{"n_layer": 16, "d_model": 512, "n_head": 4, "n_kv_head": 1, "head_dim": 128, "d_mlp": 1728, "vocab_size": 16384, "activation": "swiglu", "norm": "rmsnorm", "norm_place": "pre", "norm_eps": 1e-06, "positions": "rope", "rope_base": 40700.0, "rope_fraction": 1.0, "qk_norm": true, "attn_scale": 0.0936, "bias": "none", "tie_embeddings": "early", "parallel_block": false, "extras": ["some layers without positions", "short convolutions", "capped logits"], "init": "uniform", "init_std_qkv": 0.0294, "init_std_o": 0.0, "init_std_up": 0.0294, "init_std_down": 0.0, "optimizer": "adamw", "lr": 0.00108, "beta1": 0.9, "beta2": 0.98, "weight_decay": 0.12, "lr_head": 0.00846, "warmup_steps": 211, "schedule": "wsd", "decay_fraction": 0.808, "decay_shape": "pow", "final_lr_fraction": 0.05, "batch_tokens": [65536, 131072, 262144], "seq_len": 2048, "doc_mask": true, "train_tokens": 1038000000, "steps": 6748, "dataset": "wikipedia_en"}
Each number is 500 + 25 x the weight over the matrix's rms, rounded and kept within 0 to 999. Layers, rows and columns count from 0. Numbers have three digits each.

# layer 2 MLP up, 1728x512, rms 0.0512, rows 382-398, columns 128-255
463442517472485512515494468516528470507506504508481519514505524482501499535523504530512495457513461537479481537511500529539473493504544484510505449502520467504486535526474566519529487485461510488493463533449521500518510524513519494472536529493487519518490531492499532525456476496496502502527505491524494479495539495530487525453478522511469476574501492480487523453458530513484514516473
485589480479462559513454491523482523524486512510510555512554524483491500500521467459556489549515493528500461471498448486556462472528490463456495518529495543517505499502492486508508519510483477502533500506464458515529502476470543495480462523538527511531514463558512472521492537480483476479494553501501497554478472509468500483494537490520501491565490458508519538494477489483502517490537
465488518473510487521521479483494540481502498502503460479526455551466468497484482469493480532488489487482471482541502528465497470514459490547505486499535531489498483502530465502525489472507507444528555481511537471422502505488477470544532510484510521539477505508506524530452496516511479518470483492496505470503487517551521535522488530486540526476510469493545519511501532534485487495499
489513503475492475528506471472503510506460518523476523491460464485506524499547473488510463503475518518509501475551541522530454531518484497566522511484541481486501471554484478499515507552492478531470528515495534483469497502484447496511468504557439478479535532498473501494509507557464443490504521465514528487525510525528497509473505474506532486488465483493486462541519496528507514527518
515506492512482487503500474501488477474477490516543500508463529461510487445522502482480537513515482512533516535516468523503535495526488494452494513476482505467487496497501537518488501448471506500511472420493512497519510536514514561480487551480464507490502484492473511528491502521459484511551539497517504487446508463532517463506486459536524539489542506504469493517504554489478501504477
468520491516436476481477494523514514536552502487497509473503509465539510483544510508474504540471481494515466498485490510493510538497524472520494472513514476514531513511514524481547485514503462448498491515508467509455460421492487458507532524510513523531462528481499503469517484504461499521469503474512501496515513500513477539523500462483511499460498467522483482459494453502454511488549
445521483517486518499518514485489499476486498509486490489506487495506509547475473468510513444527504531513491491484509519501535536502509526516482525482500459490513444531507501529466537491496499484497497527468493463513524486458498490491537558500488465503512531480520465492506503510494469508567492491473518533529534539484485497447494520479488510494541510518470463480465506484509514518520
514534514472488485462508516484468472501462522501488472525482520513514500477511496523478505448514491472547557496534530521464507489491486521457511500530468531537498519494460490496508484501482544494488492520533504484450506504490451488533498537554509449496537505540453502539487501494533535530470523486497510500476527487521485504481509519523530491469566503539511489485482526497522518521557
499548504525480454517486452485494479510493499490486521538538448484510532546540540483495535475495483495543490514478511458474490494529511529473483530495521464524494437521471508506481514537492446520506510525556458480504547510498480456505538510484495478529514518500519520458476497536476516559504447492558537496458502520473525467539494481485465495459529476502475491488532491450484515494508
465475546482537541473457536488491513544550499549497519495486486466462504554476522518449478514551523468522454503476494481531449535474532544508510501510516479544481490491532469492464533485473552566494486504473535483554471503515503510481460495464490493461507507533513493482536486498453512483492567465508506461491499548495532483532502494539494486495489456525486483505484487490482481488541
464539476506455513456510491509508530462495489491530480494504523498502506505504506485481501548473528506527505493512497503542538487476482523495529467517497481537470490500550470488486468543494526481510466474472465520473475487495470532524519530479517484432525529473467541470541533500513474553516528502520503516487459481508478504487487507545482488482505467463524515499545474472450517538526
549521504499483453495558512524475456481462465486503468533453468543518494527575501485516509492492483522499514470490433473448491479498477516475539502498468499546473484491513479473492507524469528516489520492532496506483480576479487512458517497490485508511501510444499529457498523518430472523510508450488491494509521476538566517508507539488460444481510513487511501512490526503501475519498
473478485493546526519483500506511511507494500498487543468519517535542503513470507496488516527499480493454502501485527512475532481499477507508474467529536508499477543512494511506503510490504491504471524518504484493488482474487522510488491464464487499495508521533510444525544490478473499467524483530512496473521477513507520506533464487475507515495517490518508479523489509519514504529484
483506536484479480489554460456471451512435515544564510535476493542469507464473487497506496487454517530478492490469526508491545486486477523490503487489500488488497448492502498463499500493523506533478503505442513494548496510483482491509502499483533467490487510495545529495509511487514503490477513486467527502471493487486485502461495435496506458522508493521480514518553505478509477520491
478446503450554526487444501500488534525508498452506506495485501534543517486544509499528487513485487515464488490495527541471524492511498482501505493496513506477498515511461491511488513516460474485498486490497543501484502532479514491475547498462482529507525508494482519530464504532500545524468516492481491475448518466490535494511495496512474511485496494487500544505510492498460528532530
488499506495511524519525509506484487503521468488469550484507488482508487456522485494511469497472508452509530509485518499531506523496532522493519490499481500492481486526542523489494491521513538516493486508545515487481506487518500544493493547518531522507475480531543502507503572520499482501455499481498485477445477443491495491521501539498480512407507491456543506493456498486518510543473
512449478482466543566524477503494514487505479489507522539500506486442518481486485488509507457489491503498491508518509489522499487528535510517565497481494448473456480516473533480520468524496487533513528549515486498496520501503475532492495483492472499457545543441470445510455568500500473535513496499521490488495529478495488514499487507463499530495530506511502521524489456457441481498476
# layer 2 MLP down (transposed), 1728x512, rms 0.0518, rows 382-398, columns 128-255
492497495518502505515505490481528527478520538486519507521554459511471543507482490504476524474472501464493491483493501499509544497511500451528478530493488522511476502508508488506482463497517486504479524494501500519510498496524476493481469507484495552483495469524466541504496465525490481543532472480531534511537514504520502474450483487470473499562505475489471463496512461529523467484506
497484512480471526501488493480470521466515458471529506470509523477532549479542483488523488492513487524530519445471500478510543500508471498534524550471504531450526501475502493488492490482526514476472499470474469510520496480500520475510478512489512495497512512534488476540507530506497474491512527557492476509456484456441519477462527532493498520525532512481536501529473451529504519520524
505464488469478554516496515470479520478531505494533487518512501487523486453528476549445525523475485529538503500527471492478496495505496487506501502517522487525524503500512536495492520508437489565517490507536536466466472449469484511502485508537499479498510461527498489479471501535485485543460475507511532511463499504469484495506511501465501500483474505450492530468501479502503498508501
489534485486510526500481546527519503500530502513486475522462523517476484509480546491512499484526513513439513516500515510459473474493527514483474482472472475491501499488497526528522482484491483553527501512513457486474464499545487506519502484499508505529494510514457490506488544489507483530500516470450502495498523523521478485522463462489515470463488542496497481549446494514489527479534
485481506452474450522506480537532491538528505511468503477480517498487455539511515517450469473550490500482488520495513511481473518474523482460526480487504463490491526508451500562500523506457517489468501485528512507499519520532561518503533516516512498482476447500470504526511525492468444512507451467501514476501526500474534477524508472505480511452465526469514535481525446519532532542495
491476569532479489555534532528523507510511532546525491516528492508528522488473536483492529475493483487503487478482487465508515511475480489504508462457483522484495449498513466473443475487495529485488516519497524454540473463509521537533501504490484546499441539466447461496525507471515512501465496539524484500486502493528476495479471520496470483511543486476534508524448512470509490531508
462507514462534489531528466556525537501471492511495531515509519495445497469517486535517561503499502492482525526497486485507508534476541532479508498491502496488492479497575479468496531486524501473489513515501505498482533489518491511495504521469473532474510499542506480473489522550510488483497500521511475508513498499474479488518500517471495501468499499536487520512477478486513541507482
532549522499493492506518523487520553491495443507514495520509513538509533502503543490480503481482464497532496530502502490521504553482517515514492547522514488555487545523497487445537498545471554525497514515566507549492507480497490486523504480510511503497519504516465503486513485529463524524491491510532522500533506500546545516540507479510485550553487469470510505491523546519479478522513
481463475503532496490482488525472508490513546493487481470497507565481498525530521472503487471459526485524466509535495484508501509508466499503496510571537531493531514488477460511452515602489444488534495511498506497469501498508527521484471478504506445471568515494495496481440460534453497512443508518496477476500481528506488493486459473504516506501491502469491507491493456479527528495488
509509454519498506511486496453515517488505529491528498488523492511461502519510548495509527517526491492507518521467483486511484537479528522533534455528480507544499508500488490486505489500529535524496554543503466534506480491484466515517503493452497464477539525516501503522491510495466506520474480525458555505476432484514496531466478517503472523527505480505513553470508548472501489491523
454488502552529520471514472490443518486478519506487511516490481500466498490534526498468514473501498483495532475500514497502492554514498494530502544466508483492480438529507523484501536519492488480512473479514521449484503491532484533499509510468514523503541483488512513469535521518507468481517516524487506505513488472501498472527527481485486496468524535448513486514487487498529486527492
502533507502475458497467519478473453512508482510533555498463466500511539548538514487463488515492513447498497536504507500488502497534456506513559515484476509509498444467501532461504497424519548464481492543485491463528512491524571543494545549473494485514488507529503526535482541460483485492461521507461456505493481448546505530462531547477458511489514528499519483537458517461516478525522
504472477527510487521538483466464465506512487525509517476525481515479482494531480493515529515507484540475468502479472487504513483500544492488479497520508519471506524518498490467483491529477476463491528464522505486492499506485500507529498487509483507524526483516503531485473523506483476514490551509511506518534456511494505505485471505495506483501503489506536501505520503498503507473526
491496490487482517528517508493473489432509496493506474495544514484509477507528470547486501507462460505539476505509462514508517536530534464458473510506478488521537519552546464523439515541510533484466444482540504523521494514483539494473526511514468502519483489505550503502507519484516515503561486490518453503486518505480499477534500486528526464469479509502519492503522494460552492497468
538470480492565491483478517493480482479453519499502515479503484523492473525502517511500461521484489485487540484473528477504482482516473450519491493520492494499467525461486497482495497532488504518545437509547483509473523504489461517485511467484485501543495554517537498506516561504525504524502476486513477512482514491490516502520489519510457529494511496537533507496535459486496496488475
532506466547524509535486510451481501491466501535462486486492497518499476509448530523510550459484526476504474503490511510463463488542494533483509488534509492547465538462533507497504487506492477565508457525500451457474522516513508542528489520493506484504460541496484510507525508437517540464516490524511523572513498514551489557489493501494551481511543477465541478526487483497488459527445
475484480537472510534546525539486519492480516479472525496510509470491551517448517490538551490536567465476475478485587453482480448510512499555506502494463506532490509523444481471485496466464517501532573528502515496506520488524491543512531542508500463509505528481501501501507502494498488534482495483483497496486495522519487516513512487540469498487492514508503482510503501472520519445475
# layer 2 MLP gate, 1728x512, rms 0.0528, rows 383-399, columns 128-255
554491495499496482453448529543516525485488468448528527531506534511505477497544490514479462515532515489486497454502498501491546497486506472498466464522535517468492475520540462511506511551478495510518494494455531472494487484437519514478543486460495516578505470492439480490463531466534535505491500521473504540551544484552472516489475492457532499477488474489517473504482530533543457504496
516514496521526523486525475519515511522512519502520560492511513468521500509506477485453507495507525559536502493513505457473483444503478535468465482521482531521530466505481488487484469498487498531513485506537466488469485482506493510520545506482531507489458487485444473493496547480544481464513428518483468558506491521503495501513513486511478475504541514470488482510514503512510490494509
472519490446477484508527517498504476526451464506527491487475519497501489488482483503490474524552487507489486486478510502475537504486493443510531517454501504537527508498466498491479482525487499500514474494494463504481474508471518479499475514537534500503479535476489457518488474485493457513508440487489512486522526497549504463495468479503506492506502526449512520552532529526478496514506
504508517473521489465467503482525532463467540521513482488512486533519496531478480507483480529491486514508504514532484495489484479555510483487524497506499490496508505479432501505483522500491498530516486533505544498528503510500504503488486479516530481553532524514505519543516449469481513501516506526485517549529479487513516480501492502501536454470525508491477510490505535482498499532490
534510518528489522422479517518475452509488534464501519488528533504498486494516489483521548468502499474476493496489466485487489498496497507464501499554495546516558485510545549508503533541514477479493465495524498494537492535518510465486499519483502503527508518499500537460536505484503481548517487514528498470510497513531461505529492543511477475483525496499552517527444500535489515508522
518516547527496459486509491531509517513495483499494475550497468459509524484512502485475516525517496528498517446503525492507500469522497510504482479539536482457481483489508484508487514505523485478569531505467488504456480516527507499470461481472489491469566499479469501507499556485500485507474485510469522510530481503527484528528467512504506497482501515548480560470531510498512472486502
511463530489518547466506539496509496505546526494536504527510488488495497506492484445517501464482529495519531491493437444494485500501468577502515510509510514514430547488486520484466520509485490498509518479503550532502496491484501519523545486495532509511528494471457518492518505507557516485522497514521480504485501504498471564488470487487554454475504473504494485528514495538443512499494
487525488496450510487510536534510518546563485513524525487525508444479450471492491484548534517476489566482503518514491475543473502513481504553496456467476510556519525514523481487505457499495532479535519521477508540451520503503520481492523503519519491471475495555544549478534516506521539497517541491498465521495490525492474519523501459475466484501494502485490501512455519508474512481478
497463512468491502436442494533542510527518484471515474536508484468461471527505466474492440459490486506532527503479470477459492498548473515508492482491496489511547538530508501559480506494486459492514477505484539500497530486536514505496524547480568473501509465489479555483488544492479505484483486538533510479515508503502512535541485517486541561486487497497484514494481502505506480502471
489523514488498542498510515495504558501499468501513480507507485465484504554501489453505529540508494477473514489538506484517503464479492515524482487512530520509492519524479478508518475514502528459514501478435501473530499499490497500532544479541528507497543504514508525521511571479542498493505442490490505452523493465497493477515464506482434502503535535505490482478519491511497477504520
477501531438525487499494457524521503541498482490540493525508517535523465539525465469521517472507506519543485504520503546551495495487526481525508534486511521509501496487505492524447531526493476462450499521481493476482513518495539466532504508523491470578482502484487493520484537439514507505501492500502519489511520471519467467528466501505479493497543480522539560539515510474511528519489
514475514546516487481526495474528497506506529476505474470520488514496460519495511531502471517513563474477528490488515487515488501481523508509485505484490503485515505477478520512518477496512535459457536510503502493491526482503516499485495463487499476459484526464471523505523483540490493514489519523511468510522508465494478514515449495516473516476506507541503499487529504529483499526502
495447503481515489502485514510531479535497460446480472480449496508461467534530448545495468521521488486507474499532498464530498493505481487472522493452500486484523501526497495514502490504485530558494433501465493542503530479542467537505505551511501473525480528488490478499516465487490507502553524519486495489539514496538440495431494561472529467549484462483445513539536438540520517437483
478506515489524504481507485505516542512541488510495522527474496491518464517530524480494495496509506507508484467517507492504498502461481490516517493486490523507495497503515537522515523499513510501475526503495523474505487488489518508489491518532496540463509529539466452542509513505510462475506531515480500488529501507514521466514437510550507543488543459510465486522508491469475506534507
521462462500453537534539549534536514520526497463500542511487460489482500477546504502530463501504505499505499519506478485484482487542509484479532529538522541524490476498482488508482515508488455498511494500500485486467500452513478492517529451524508482506509477463492497544498527519531528537471540481524523519515411529553559515496450481497529481439467450555532528496499498512488517511473
494518507464506514475501528550536467473502500493501536508472521533480473464464471524537493483530460503503491488508485515513507501527544491512499488446515486579458496464533474504487502549474567517528494476443504466507482511503502497468520481513520465525532480467460493512482484527479450499495508539535539498533475431503514535496454522480472517519566558479561505539522520459505527498513
481508510500521471512524431517524504523506512537481516485505478510513467533459476448496502499517488497486506443509508529503478477522442499518517487525506530499514484495522511507470490512510503462534517439510502531506510509501515487486516525489483503519499524494459517483499552481518482474460517525487478511516494536550479498481474469478535500474499529492488468496501511509517498490498